Each number is 128 + 32 x the weight over its row's rms, rounded and kept within 0 to 255. Layers, rows and columns count from 0. Numbers have three digits each. The size before them is the row's rms in percent of the matrix's.

# layer 2 MLP down (transposed), 6144x768, rms 0.0971, rows 3830-3857, columns 256-511
110:098141173137073139120104129175098169118163099130043147119158102143182126122141119173143178159182151107133138149203148128109156141163107188168179093173129135128176175153093114154136135190153126147120070146158173135124124114095170142167216087164160150120113122071096181134158117103084122130140123113118161086162140168146088069091032091131156090124101154134140101096124182134131076157174102128142094155102172124118113137144091153141141156134143124150153125109169155152141087136115110184155118100071146158149129112082129130168163137047133053101168162167099136136137126144160166156085072088124064048094136106133192109039121035090100143193127174130090101128124109166112140152167140108080157121010153125097108150073076116141121097118129132179175115115137129139165158182076170
154:133168153127132107096158115158103138114074132139159098140168128101110110108108121129131143082145111087163136136148176078101169087148091113154149135091132188145141118180112137147115105160095139106155110149103075179165116188174087147159116076141180099158104088128061072136129171097173096106165145097089132131201126089132150118107134177091171130070103114149147130235134111118143123173091125098079104187202129180092101164150130180092091104125139191121148050116088084112121170084098108117125165129119075125123088082101160121138115097076128117114104098142134154078101116175144128151148123109178143147135161135052112151108138181166136094106108156156082130129132088147125099136078178156150101124141190115098088122112151170116188108133100147146149121102089104103107144105134038
091:127081131146124153154110178141104071147145116154149092124133152194096107144116125124099144132137121106215119073090146172124087095086122090139067116138116152082114111112122181128153115143127097087120127182112136117133102100120168196156131136163100137114157117122121129103140186158156105138138151160133130115063159138058105082140115108066081110148073110116167131125156147133103124104113155132103088120167081104124108091128164076048166107159082152139118168083128117160179087122200107180092204124067131102202105126144133104120069174125132116105163140135131126068198149083114118068101105105137113096121152129147139094091142164093185116169120042175118144139104171147122152111110174146120185139119154159158150119099107154100179172113097093097134124151084128153129092163140110
101:132097142156191117098161152118108111122116145159114085124106111127120115156123133149052084145098126083161167116182089222168168166166136093133092076126139178079138158126106104117160157116110175153115164126168137144094134141155092141118144125120082131108104136097119179066124090089151087135104150106181130124104110141103143086104103068084081093134118195150128157130168181124169140104110132104154136148131132110191169216153121178113131178141176141146150090116129129134130080110162133112126108078123092140132101148113146188165092206129165101108155106147135109153154114068160106088153140127166152074088092104198168107061165155237122113106138089147130118118149126084118114072091086203163117161067115099154108085083158145073128132100129091139110149135136160161187144120125132
111:180097147131135126128135144118131131093126153116146125147155071120165085142109086114105181163159152103177113121102106179089091136152170088131072134147176078084112110145126041069126195110135091116178139086170076144125122153124138044154115108086059082160118063130126146136131107145112105082146164068147183185104140106154148176092161167189126127109168009118090145173094035167113171112133107152196082137127160125182133117142136143088114094145141146121123126093166099181115141102165156134111162127063137157072085032046141145152156113077077114101102175135187105124116172096134119119137120111171135077130147134088126081150062133084169175181112141105130137113076157134171099147109122162084102216124122121074077143124170140193117110125095151078120099135115081139137135092146088
092:135154113079170126148115146041132158104188102134120120118169143142097116100158118128196132122134154173111064119162149130108161177170142196123180143053125108195150113068099128130133135137075138069083160184098100077123068148199157134082074110145208068095114138152114138126108077061119126126111138123129077138171063168161190135157106104147162146117160144157098131121141169072147168158084135130121122111089122157152124119182087141124098165137092150117129167144130118140146092104156122140140138099117095104132144121113146126164117098132116143188151148140111125043194137138143097158134105122104126104121142103153133148086125138145074106184124148171120121142156127097122119095094119112170152184089108126134173150053156149124105167182108066108145099102176130114130111153127175
098:144141132137152150169163125156224108102057121182170139155144161084125124209063110138113035100159134108114202111086106141121080178109218146100156122186196122147096126153116121090074117103089137141142124062183147139096146117172150128065138054108128149147106084127089175087101098171091100173104146147115155122111116161181144120156177114151174129108153159102120102136143100124153075143153132122162112180143127131128170124175145121137124154197049108134188100164087139172101108169200143119109098129139121181114121131117107131132098066124114141089103144163154113059137116118087182093117122145144116145092131078111151145205157093121108101107148123130113135131116145164150107154092155157116122116091160089145105150114084174183127095122133116076123186119134129088123128136075161
102:122134107155104092109124162118154089126110136079115121136131117124169136129091163114133074127116115106082158129112142187144139131125187100092088114052191140198123158096128078163113136150152118104116175171110074205168113173193163166139130139149122173082147076172157201094126132079122165129107093162118123065102123107079065150098160121139172129136159090139155234130135140159083207080147097090124187187098157111146110111164115183131152084123122145139082129141113101121176048144129083099126135130119156170138142111178070115128160133072140220138183058135088140179139120110134158129075142081099118119163129183099145123137183102113097095112089098191147075147120138092097166106138181169100112151130162120147130128140137165122098146161155130132098153208095146116162081143104133
103:167095203123103118168201076160127137094157147153106125108162119131093200108136108138114110130086138109156204114119157117117154149110093147173124108091129149152144145107153117093151078131123128132113070118096160085080135147129149120135121182122121102195153083092074131090120099119130175070130153158123093115119161201134095165136175114106135151151089017153137106121192099188158115113134141099112088151158167158154180089170180187150116158174139139154179133123125137187049137197119091078099150122136087086148127086105137142154125205126169083148117129128183177156111129196144129151124155132127144143150139132105142099107091162165164113045045141086127084109112159108110087071094119154212122121147114139147108093069128066135073136156169146142119108118135106179076147149114181
103:172081168136117147111186133169162097118123138162172112196119077134135115138063146150172119177132090113124116097155132227139051114186144140122095110139138218071136118140108089116157146101120170077108133176124066086129083166113158109151192111110197191118154142141173137130165156088059108115173072130113183131131114104116090071122205087108166109095129119127157155094145120109109096091162065123160118080102111185168114107140104067130094147125139154121124109138097123145161167140165107121143096153099137074114141102081092095146141110141142118103180091154153065111032086111162127106098110092127089113212188136090106163176145144158146133132174140165127116116145152149144162152121092125095160093127094119194160075102140094101139104114162173131133106122098157130128151169171127
098:152138103132126121124159135077140120134147190167104102136113115117179079059120115120189153156144136133112145072135145120133184154129125123087090162119104138123149140181115073110138146173185115036181076145189108108165063164082128123186173160139121106138165126128105153063094158135119115099120111160134151181128109190124139114072149158158081135139161141146214127113074157129161121104103127179148080192090205080121147145116095151122129133128157165156070133084083085141145115099075144127161096160139090140114127117102132135099118147122128150156097129058074147192162133161179143065095158176130155120128110135152082110131103185155089160117147142134113094127096106130092155137102125145128129135109145132142089128076108144125097151187142100083154112123127188148135152175083126
093:169112184068135131093129113129114124144122139118125187166120143120047142105118108125130111106127093153145141156159144150129121154142136106122126181131156106127142090144142147082146120126164089068132117095167105068142148124139132146094048112137180058092103154185179095106138129126121108091106104160108109054174110107144100163074128156130183110150153094143138124133187129089138116090119200118174155155139133085171132096145143118103110161120155110134096086085145134096111193123188144134129129110158127122083085177104114076099071145100086125149122145130186135194113129122116158132131126142119064117115087130120148124110166143115105107156138148109105128119113111132176148123143133128087120111060131099130130189117138086072107137157118143103127172107148168173092179131177132
108:129083143132110185170207069151064085105137125173159132165191113174173101127112137127176153206126101088089104136140120180128147186072110169123109089095139113132137149101183134103134157180140146182120192091061146157120143108140129075120126102139140127113156128152187118141114123154100104082110181136107111120066089102182136069134136099106188092181154108089166157153147131148083154101120132182143126092186053095119094128148072093105141152082131187160091109192093121140078120086110146078153129060139140133098123162168092102139146110115163097117142064080134135094138103112080140105099100118090196139188065120089104162129148148100122146091136141178129164145082177190076184091124145086173140133118133141103150179136191109126041110127142152116165074123088089152153163059122164
079:126181141141080132114059143085143120071084141128048116184105134096124041152179169099149140083099141160176123152151121192090046113096109122123130146151141154131137116105089146098099152112070186135093191171129107119133095128113109108112135193080128140083127145143047139169171177116189144074133113105119192139113124066111097157130114143105092138143125085061153125125102128111111176125117144112107157135171083157161115168082124146170131133083111158111125143092053179129106135097071108163105105091132171033164118084088171104141131088107090097169102153106063132115137174152139149089096127092109101153142161171168078161123115122154119205125152159168196108159159151143085117132114132072099104122164105123155113130121135185113125198121094101173100092102103135184077154134078107
105:153148123122208129154171078175123165083135122133073157150174141162037168136080131036127099117136101106136143129135076054135184153152154129190125137132121123161162098172092165173116119108054119184117163121108145158132201062094116060152084169153113141164107161153128153101138127088126104169123097098107132108099141134170138105137149148136146092069128156120150084197171096144174133143133131114094111095127147106119147113097125114135107110108179124127062175131041147142143083160127146141148144128153093127167051138074132162166140122098119167136140126136135137141203081111175081117181115158171196186111119141088118118127165149148085123232058120143184206064179081111075111132098122088122078150158122124100131185091136148097131111180148121078118120105116145168161108131164114
094:129143100151145086165174129099141132125110177062131072135085120090103130096154119108127101175060208112091131132098128110140070163113112104142132157089117094158171151190113138170121123159103181121112156111178087082097169149136118131151214105158149115151074100177155162092170140132179133153125071153186137120132133153162152155119152144058137177128181091092109066144131149129113043071098125153146108127145113090145137171171161169097163071141156088113143151098154139144140214061106152181156177125133077091175150136160197141110130140163062147133142109104100145113074135118122144112134116102176130101110167150177129134099135126091132110109162121151160115159170136118137163097154104125132166165112155086115137178164110123159147198172063152119172146117163114124060169165139181
105:189080159161137072135151149156083168124135191151096137170102093108107115113092146133113185110109152109157140096091093121112255143148101152122122162090136075118151131110115171066136107132150123088158141069102130174185155062115153131113076108150095133102146119115131195144071127110139117130158093104054169157165148093137128126103171139118047133117089114174128128182115142136189158173122163183169106184217111100114117135111135099113126070084113103151090172192111121119146115132119098111177159153127103139145142126168140073116128139111095113160116143089145122159134149160109162085121129162182121168083150097110153118150197100157059126165165104132189148121161118069162125126113159104076096121138085094165103128120118114131137058154157162154115092159120119118111193113113095
101:123129103142149114172132166141174141076126086187148154050179107117196104133159109145111117129083182149123152110140077118117124137143151101127143093154082192176101140087179102112108113154132133170174153090162139151146096133095090107119166161154173127120135071160128181124088118157136149174166150156184109154150131115088169125146145160124158110111115076099063118069144130170153145153049091158116084092117126096123143134120152098101136068104142098124165106142137186078115141107133108109148101131153126061102096082115151125095139136128119161080024118145124180094130096111126160115134162082140153151146171160128196126132147200075098136115131087144127133088169121106128106113152122120132096136145128224160121070161123150119130183068084114125139105129130121135139156087160073
100:162156164118109094154085159131146104133134129101141178139163104122075128098098118129112115151091107158102173164122121092155156104100099128140109108128128207108109099162134149081096194144140137091156211128141094103092165077147131130117125097079147115136170119145063118149138071183187136109132155115080132089147146146127121121163122126226162109124132149141107128154106111188148208099151107157056114053156087169134117134102160108078130142151052165111159080128180132155083048109095137060082152077150150112099080102126144111134131126093043144179100092147160131147095088123112168114148123153137117118130129109128128134109126148163114123127134118094111093100078138189117121123124074121078122143136134168106120159171133097149171129146104139087122144080193109158204181165135102
101:116131155117151132144147134156152133137129193109134101150125161090143163105132112115172085096094036112100151162171121145186180144142118107136140137150101155087105116166112120124152149109103113112087083121186130130132129099102094077106162070096122130112103119170098082109179080136123135082042054185104141091152127070185116125108094146189157155129150158153088156111184141114097143135111043074174107088078106166137122172152170147085106130075097189157125104152195132027125123111138138129085117087118124139152114125116125068190120110165081113090106113152130133105105149124127110137103085106132144161182127153102188159120121142057092131088054154153102123135161131144153112138094119084078117148126127086180132113122118099074095126110135200136126074114133089151107132146121093
106:068126152135113127201106166181152149173157109098110118214147131152102127137092167130133090109100138083097127135103102122151117176131151120176183144130104087144098126128141180167135192183084124106115148096189147107100119128183103138130090167137110110088134101125116192069150182127171163086151086152098177155134104092109113072136150037166128119182156110128160147138071144108074071083182147123146126123105081136121095156206086100148124069208123175125125084130178032150093109166170124085149109164185131152184131111152159083129215117120118150110130138166160105190095120153075169118137141171129123122101123063099100111119151142096138182155201129178153114125118080115155109110117128158103165154078113158117156144143132106160143127130104124052127083110130120136151059136130127
107:173127154147094148091114099116162145130154128141150064152158126114191137141139141125160124149148096046137119179111125151097147152131135151096132045101128124154072148204088089143134125038127117115145164150127127120093149143154203102146166112164113132118088168081125104084130111173180120093137181125129121085101141159160132183102121093115149134148158084108168169060074137127147188070138133129058113132098165085123163087086150098148078130157137140159129112129107122094132160059172116070144105143116133139120170146080103133177118148071117094075101144163102057106091101152181188119148015071123195165165110165109193131113168133045094152133129134158134194106139110201092167128171120161131126113151113145141101081154129131139228160088137088173099135137143128130125113135167148
101:157148180165069124095120151097137148099126170191070126149105151106122134100145132091173167135171090125074125153118137096155157069096134138061097156156059098080073100134161204074113136134140102138074163077172144098137149110083074124148073067145142117150144107107069151104138130139102113129091153156135156120164084136117164098154163124076126102149123144100146169126134171080169121136125113097108096151120072082107083104099078116107123145137105140147146190073168093085202116113118138127153128131093082079113133123152142151155133122167053121150154136108149121139131091120156147142077082112132168105157106086085160105132072137105139180094141119139170110126110164130181128098138157167145125120113129131131132119167109139142121089108169128133129135106173103076172061133172152
107:193108106081160080160158123091145135089121061133097111142122138150107125120115146176153135126120195144155124080179084089199105226155116057115155119127061070125101113157139145107089135147182114066124127126152127125070189094227138174149112094117090124072107157131137099105057161107152138103160142129084175070088122114124108102114128150090082105111167211131065100122164153111127169101149143081116155131138183145178186157090083120097118138054088142061094121124101146164138163109152098157108186102119166082112180132118137113133081142121088083187122097152177178128132135151157176161065121142160128132135095099084124137171120120111111127149201101125163136138116179132121114124127094110135093120138147127100162117111133098159141177111172188114102122142104167104114163101116079
093:165100125171123087128149111132145079113095107141132122157097181134103172100146140085155107118143065152091108158123147090127095077107142144183075183163180098117126139094114116176147123106069163137166109121104118207156127114153155155152132109114097140175133153173177157146154125166072154169122145140112097178143094128143116173139148129109073120119143115131139085115086118163107088172061077125038095089117165102128115066140135199093157075183103156156141129081134129185145141209125150139084113170176115126177148143197135109115121117075104083179138108116065127158109105104140092147106125161108121136124142082158135162087129136163137099116098121094133127151155045128161144090160157180144128180113082097155091087110114109120107099129124086139130135134156126109188164152116121
099:170157143094196153099149093112135052193094109133143121102129091074135160100165107171144146067119163170215110098144125098105114121106096108146134162116130177128131154072080069069105183102157169127057130124125085122128129210190089126122117176115089075132108126170103124117133112109123115123165188123164168110133128124154121124056146081123133155120096102139172124080171130119219093120169104116133103166093182074190157118112055157108089182105171091098124100109184167132183141184148128098091086113105145169139135159112160158195102107116137076097131153121125180171085163097171148099125158100119136122172110167145132111157142177125139148134182177042105179163168139092100121137150114126130146105126132080131083105186091139141143120118198118117050123174116143079113135121134155
123:119122130101128153147141165111141152092172085140143084094128143145110110107102065152116144133146165114099115104076114170083085092155155154133121080180134118091106062180161127114112079195111161089098118098193107098127098134127092164138122182114170149135094134139135121121081073157108107128151130105173145129129122187144207131133158080081177166215101128105118129235169143204164135144092158144148099131124162098181132132070163101152131165183178208118104122113146134082085142083065140101138126085097129148101160129111107063102148124134132083082178175137160116143112145140208160127125099151118117154110086136124112131153128130105113103107160124164109097154137102169108105104151118142103140138125122105229141174086128193141164164170184172064115123150160167122096147098166128
096:105153141121143122135143088114081138122117109109078067174118111153114129165141148128166156148051123170108046165183149117174185133110151163130139173092117181104149103144165108127053079164072089117174094111194142150158085128106130172118118201128064145196136173150210119176063172164116140137185115188076151152141155088126080124092173107165168137130121061118147159064119126145117130119158197078135121105085115133231104078085129110163107128118134100178155160147147116134155101168098124159077113104126111118128157101120187103126158143165108140135142108151067165146125139140131138178102076143164136093144162088111152143157108108118178134119131095132123086131145145147061154084131128077126077065132127143117086134116074139151105146135186120168136132141133143129099093148201144
# layer 2 MLP up, 6144x768, rms 0.109, rows 3831-3857, columns 256-511
132:090174137135130077129142118133097106140160092163106116121114099133138114111125126133093140118100186109105125111137116106113078178124134090112180086108101206148088167144105131149130085139044069102214086112098097119115099143170100084143116058111151127135118162108140084142172195184178119160125164150142126157178108066118168165124104136079118194158123140150081173171116134080113117106135095086159148179141136118101116163155093166091168119152075112134055083119164141099119136121091082156135155143102118165068128103120124146111133120072140122150122058112105138142160107124079132101093162163132114222067134101152115178102071114132175121090125100132167161129092098136146112210098146153111092120075110131179107177114093167171178128127122140146140152096133072160121165149106151
094:125104119139159099140163160132101129154145166155102159138048105157123096142203155111113119140164167069137143146118173121089188126132133116133133122133186184165191105161119092078082110143125102162155127110076145171156123129086127140095165108140140150120085102085141119126117113159141173105143106128121119077121094117148117108141132167141136137145111159133149137131169096148134105148116115156088181103129156179164195119113136151107105133115080174089142123184090129175138104079145106150128133120110147074156148139133145163126159088132142028137139074143095085134129175123121100149127107099133124092165058111092100086131097208098146127111149136124112101133132136104136128097177120163088113168145153159096144118117145145104031122170185171099135160133097139145137103147167140
103:157090142110164075117179117141133142127115129084129155126113160131098111113144104117110146100148150163128159088085116144145120099079153122104096112165163092108142136152087061125126217064112110096127098115174151132088113130095162096139126136136163191121157075126187149060112111089144133085160117138162139127174103117152141164140194179089167119125097128156185135103043090039089165109162135076134141157131108150176183155137167097125124119152135098107109195056091146116100081226109223195110111144171138187095100144162074111188171130113157115164125168095107148136192168189114074120147167120168145127096128139149121095172158112182106138143131071157149067121144135114113115118142132150132176159123099157146087113152102136148138106133137184117124113108169130120146149132158163
105:131124096172109127113144168101054144116146123097123108151138167115118125131141089114133126191140153123156079108071122094157154097125171101149089144143144089051168158155108056106150138140182130106137187137141160163176148074158090125172088126099134142108107110114132175120061156118129152075168114133072083118190162149082141138154188120177118105109170128082104102146106144117126136101133140138113142167075122082126144132169142129125113168079134164170178105118186105102159129151142075100185139145127144045118092148095113116124136161131158161163166120111086115177124212126098124119091098168132141068181129113169133143128096093141139144129110137152153096116190122079148111071120119157123104145151124157142148130102120126102145086148102147112088121101082130087134173092114088
102:098095155132096181125073109170075150100111223088089179113088097080147116151153101088129112099144157083136169134123101166201120190081178154112131121143169134071101082143211126094130164103116178124090150100156164124149119137145110068125191141123086104180104116089173144156126134149134119151135167118079159129112113099157076106141126104114037095108136150096124049106121120133171116165136137125178122126139093086125166188137139105081158137120129095123110126146124178097085153131132205127139156170102126114116139135078131174063137136181108142090187168096118096098115136167071145150117183195145116120131152090118120084098113171161128098091100126162150120129128176097105120148151186094155131158078124134118113132108088106187155138104092131141125160151089111127112126152062199
102:175129113123136108077143098067122146115131151159145136160120152122115079097178131143131141106123117123174072113179135074108142129160086101146175092163123116196131000152139112100100139137121144138154153212153110167113087127141103149131118132053145135109106104070174117134070166132103132106151110133120111080118184155155109083120076120126169153093130196151147064073143111162088165163110079159127136178138129097132085127138107227171123189130166132105123142087124138131118111251184128103130170102105122166175076113108130184145117161132116144097086144155112147123168157103136089157140093124118096088163089139127072165110157141086104145143087108107159181125125158103089129123210130181163109115105140131143093130118127161115126156149141180109149068114147091056133129093078137
106:189140153205136130110188144155138103130151110145140155129103123124130213149102091109102115191054103101158152147113160143195134147072154140129091073126134120097090131107145107157091101153092140105112112144130099139118107078120149143054100146127121087142147096184089163073138156167116089120099100162178213127107169039114143115097154151133118075119058135096161120137156115139124102158139059129158153123127045128144143127093142168161100126111132157082103111140089126146174152107185078150132141189156122155133103127109077181166141132187101160119119126106139145090146153137102130095121082094155086055079160120136160188091128141127125095121126109083139115124180119114126128053133128123131136123062172123124096143223176115149093166177167169184106125130119174098190105145104111
101:160100094058078155116169106170189136109086113155096095176072163099124161142151126087125146096151135112113119142146132152087159112136198097107099156116073178064151109097074142166122149214139115110075125156104122133137166167154129109111177164124179123137111160091129099131101136132102114130149124149186183114193124115091114130161115122136100175119139153124115143086102105103088158185154132149142099104091098102192150185107103133184160127083080142134146166100161167125092118140097141128118115144134111158104166151099088183137135124086141073150106092104151191109174170176164062092062159140147160110121121130155130078094038134173117145149101125146154142134133065118156139150122057162122116111084116168137112076053157176141128136118070088116053143102142118149070128150105138
105:074102148050096133154172130129137094074183113214159142099076111129101101136141174110098141171092096124129142101110128193181127086066137081145117121074104159174131164158158122105189126092134137132166061152155146119200140136169177152103136134146124093018139075107129094155117136044146182097164061083086065110125103107086157157097139097165121125040139166124169130149044157093107138114108117120155131096060125140219098071124144123168165179147127162177143137122104122156181114141126164122130115166126136131068124111067143098089118131120068145150084144122191113078112114106123182160134123144090101153154121133153166100113149138087167160087144163146057161095140099124157144133164134173114146167109082080120156152122084077094130095150133124094137094126150119082116103115134096
101:182127140143113149159074121122126135198150104092127178127116116155117081129124063132112093146127150093091089128149133084110110186123181077093139092134179145097061164114164134098173144107151122148158171122120179086145120181106167134153145108143088121110160149095181023162101084098052136146112067124116134124198123129075140128149095128096105130130139137091086120158153116136149075114120079101124176092199147183082099111140089216203163103114087168172148122134193125165149104141103112050171180149105101122164133139065129099172195127101166174158172111133160159134096134108094132088130101107132114106106114144127126105136070125149176162082130177160110101130129241128126083127166141116127113110136158159142122128108159173121170099202121135160163086146092126046131146148212144
097:114181097134084140104111169141155116077095166138102104093138060170135167168191117165100111088148046107147101147072132107065143118120140120104129155156135183143113114121138139167134119129107145094080128122105151180206160123108097116121131068078113116132107088161083143123140176117149124127163096161144134185146120163146116096153127148168141136118094143128139133084120194082072107152140051144083132116083148147135117164165138200127168118117179103147146175155158156148155112124165140108114183192123101169187171136214067174159156091109186187107123114142085157168136125137130143133187176124132143112135100176184109115150138115135104177131170108141156158099123123121108123111203166141139122106188116135105135131113089162153108137083173162141128149147120126072232134116122158
103:140090087162126096082123152165113118098104184154124152171140147114177137135142174121177187142115129068214119104087073092013111130156103171119097123064148109122135108092116101157176129138148083149148096121135130097035125116134096099107117076069109117137137151109140078171122103112184183090163123153064151072150110169161126084158104144128139106122148097145182152163131144120097184113175137117112149125162082123120155145090101112071068169064184110155159122127105155147109166136107148119059097088181142158151119153176066143116098118122120092133043109066088173124100180129095117125090103110232121136136111134137152175159120100079127114135131097053109188146106121100176147138133098128100102153139127115084170122066100107120092066129121078100161137107163127110154191081140095
071:113133110061123055159095102161138096120116165109164153168131102075086137120096132115196084168142142068156157197115105120093202137098174154150152150153124165118125174147139134137130166148130048133160106149099126173097134095128143110143140083098153119141110144138148139164176130117204173111099131141074105157161174154093108121159091115098113174100178153159102096118106131150147106134144107096111048144122062144201142166089231125115109081088123127132082157093131080181112139075146125095157136137113149214136142140146193110113151108118155088152103148120109136117124138101054160053134108179136144165170085159134129175140125116163173171104112075123130134132134069191103099126137129103115184107098104173210097100136068110173130187096166142098086103151162181102107140107149082
105:087059150103135143187170146132180152194132040138142148128153138111087147147066109136118139142158075123099134186082173134177158131140095106120098161152187140150104154095146142175193147115165139122148176146165100124109076160079120099138094137071098123110137144134102159173175149182147140125156181112115142101134097147128110143134125092105105136178179083076147143109128141081062207131149161091146181139106188145119131142127141084088166177118097166162090090127136126126122132169144135121168135131108082106142118078124086081160182126125100106178139071157181140088084118111139122169116136107127229093114097180152123138139132137128175158104125174126066099171149158108114126133139149127192156157087137139093089129096157179143134100141126143138221163114103129047132156123170121
092:122211098137134102208107169135125155103096152093140119116136135037105122132172131136156101203051128160103134178123093094115083154187087192133141157138152163105136108138126131165128141083131127132163132098165141171106144219092076164129129183106156117166078049131141156133137215160096123115148196155100160116111145118124113158121069110054127124159152098128088138158127197092162144104120152154088108171117096105168145174101151127128140066139187111107129121155142102143100122097119129154133093153096089037129095146165100092112132123139159080173106129157081132108109133188114168156100110101112110134107123142106171106120169141203103134142119126133130089138172115111138160177119104107100141090118162190185207108075093079096124176138101059110162140098122084157128147158112162
114:159135135149116158126161137170101124124132150094096094149145122140155124109115118123127161083116106142127107181057142147129148137084170162187161152147204151105163123123094104110166151127140118181156170111132156107168114086080117121140168091097151142190071093087188100121133164181075137104111178059099111143103123202119112148145156109152151043109133104128145140152126116131154145140175081111128088131078118148081132133124080125163084125116132149147069135145136156103131099175111104109153102129142123085113162179167139172178097119104153116169102142089147097124075136120130083138122154119193146129108106076183067123127192074111107114116145133095147122124080127095103130096168180108088174102139082111113081133115107106113098087143116170109150171080131061085122129153164090
103:153142141082106068141150106143104138070127102069178136123169134105233162099119145142119102144142098148101118117135132159161082079140105117120174113201102153136134115124102083089115125173129142071135125127126176097135173104126143094103118190052123102092084158171097126108135166129134157070132126182121129166146135153129134135123105084137077135124105082099048126136129166150136119143170129118125144137122132135137096158103127161129165129131092137189143113083135097097131125162135146091191172103125160100128105088151162125121121135121122128134130121139150092107172125092130142128147166132103108138175157042126098045117121091174126107105145140127101109096143142087107159075144173127057135100140163191152131137093082074136112217102142090088101152130069109191103139109086085
107:122044106093133158161103161155157149155178157074090173052129147095109140094135131163154137123135164082124124103118152066125155127097100122100106145139150192154102117122096136116143117139151148142124103136140128118127184119133115155127189145154075159158131121065085124157125120105079148080113156153062154159099182104136109125163106075144175144192140124076208083130088159124120172139155075116138156189104064094159122124150082104077046201156152071133108150136094180078147132195150155155189109142100077129208132149159107091110152136111090121094156151141125156123132162135124136130131070060114145173133135155171188114209103135094087134121136144116071122116068108090147114135109124136092121096113142108130187111121143151165131138130162119110170112161112136132124150131116133
107:099139130118150133146115092133119150076143124140111127102119161189158170167196139096150160161126132093154115121168090141103074126173120155165210064166096114115154128154140135156124134175102085120097129155123130068116110120073119155106111103130098104096118146164142109141089126201146145067125146141076124103128121092149119075126135157113093110106110098140151137139049132046105113137096071158095115135125120164140138131135153113107077167116116175109147118117135142134171071171202117165134158089119171121154152100137126116157172193086085153099144138144076144133117132163099126139125127089093139106126128074140116089087097090167132143156145108137174149086103130141109077127086127124087171156113169142136153112160106143155079115111121194129080093186158164087075110148146159
105:168163159115148172151155101108147136149133098187154112118066168108170087156095182193140116162139171134064130195127095114104174101136125178145091080170118086143096143143083086135142094139168167140100086114164121143066166127101161140137053158154167106068099145103128200094129125100110193164136085161086164141139147129094148146129158063182135137133059175098176115090110050099115145122119119106090111181089122156070111104104126099117106124113100118146160174066163098124067138160141135160101138118111076121182110056108094120069176142154118180095094079110174079070088106135150148111118148165125128151128114167177111164134135113152148103210105181125155093114096143141174208135097120099073095117140174099079136164169127117115167172149101175084151141175144112103133136109119113
105:150161161101138164172078081126096108116141090176131130131158116166155141054106104146096154148171144049134134212152135153173131129144173095146142143136120109127100130149103154150180138135170145178115127183211149143041122090118162156074124115123083135140093137136052099099105104120102146110103140056155098117120103101168129152138179186142156102135169133123125126122104091156095145092145150150123175167144155048091076112172115160161174137139078142213138146073146073124111125116167112076182108111159134089093182144125158166120153105120175152140116126096091118136122142106131094106146136110166072120175121127110139140131121166160079176126119136088121100142113142139139141100114099149110069156170075129116126089128179122102187049074155109127089161158108175084130163114128145
100:081132091171153166125134168095173129082169148122186112113128120140126143133090088153156148173094125181083118166155100122113094114101091145132143115122148169108063140150115125116140116156103152084102152145070131110144139149126096107107095129167133200139126133130071175093164058134096128119180070129113075107123090145083118160132107147156152178115122136120117115097141098120132097142160113098129121144170154111101187113074128098095088159140076109151128143127159099104077153106136147078106123152171148127196150105138118147143087096156103172086111125083146126142048169146112077120069095078102132064238133072168144152091139133141162144113083166108143091094064124074146123167057107087146112150094187092132100109080122097105193141112102127130146154144134153122131100184150127
099:121107134123094137124153174077100168106077100176112177126144141087129126071156102136152122079174088153126118161167141133171168128111106178110185136150151118053093089158101130108127141133160140143075226086125140164078118074121086181092131095140146159114186188125119087140151143098112031144195089144124167106133102124096095101157141123127178060152195135129146094155195110182151151083172187099109168119124142138135113095141104132148120124112129151127140142147108135076142155134072169220166080145142118208169068135196132130126155162115137057144104104143097146144104095062110083130145113118104116191158145116122151159141104139142127157154086131175140112128132103086154123105122162125074145119134072141126141164117180157131135127121047058166163086177126147119134109155154141
093:109095141080127121136134111158111072116139130125158133118092136129072134133143076118142117111145148065194165129172145165139145142149136164129074149096070138161162094159082153125147130162115188134117160077147132124151136189098132083200111145139175053110137116121105175113108103142142183187100191133146155103147136201133108083082151156125135145135078113204069158089139123102151199088075117145247143164163104126135173125126110111117074105100090144093122157094178139178170154155148135133112152066086075161138135202151139149145077136119133123149142107078145119139137148102126160125101135159086135110136158177090116051124122147100112109130121111091131145082078107212111127114083168128071115152118110161166118105092092125089081160121081064161129194087164069135145153129126100
098:074080166136076109101165108197108118099117153197116103126127153119115108071107070094150152105140149105160159170149114122180108091131069094109133166097107126142105206105123170135149139141169165196079118105074147165168096093157119117118139100085145167112118098165081126175111184181076150167140163174155113104187104116148144140099121109117118075094111113174075139096080130162094094129079048117157120090107165140107078136143132170144171145113115066116188169134142153067149159129144093146176131131118065114137130086200066111080088161124123116152108091127132128119136113113150162118145096156099169145146108121119083117171160099078131235103116126114103096103041117087188144108156107138127159068080117098149058107094187174130139187113202103158094148160165172140075188151126114
112:134049164168134157115159152135139125090187164084146077125161107059136084147076208129129114129191141123143128128159102099136158108112119166170175177121141218119150180096151163121159166124090130117041121095119184172118129052096112149075141200105075205105107129153045107121104134091162083147137149101112207099137085144112162159140145169094117058181122193114119152210196119091102152116121108091111105130153023140151089097173113120072156174133149110152125088076162159148139048183087120102124087129137144154144115131095128141151077127154135126111123078191062116141055130147103152134134133144147170157104109188144182127143123072122144138131148100079144140167136080162155094196139187058105134101145077076113094147164129093122118166095143111141152158181152059110116102103150137
100:111149143165072100111107152161126075092152166175228109098088149094074129099136172158181151123171110136140142129149103120126121126131099143136106136099061171123129158255077148154128084168122075165161166131104172116096132100138121190098161167141094128136137121138139231128148135140098140125104112158086103140204172171138122103115128100101149107091100079085074158142122090166095131147158109150120121108164061131145121141100124143120085135130086111110156100096057156171097094129123118186156149110071128161072077079178113133132158114081122102135150138112135183189113084111165170103113077108135100170163074155074113140060139133112142109166124009176111161171122152125142179112132112150088158133086135128145150116147126162133122159096105133062099167168140079181181120138125126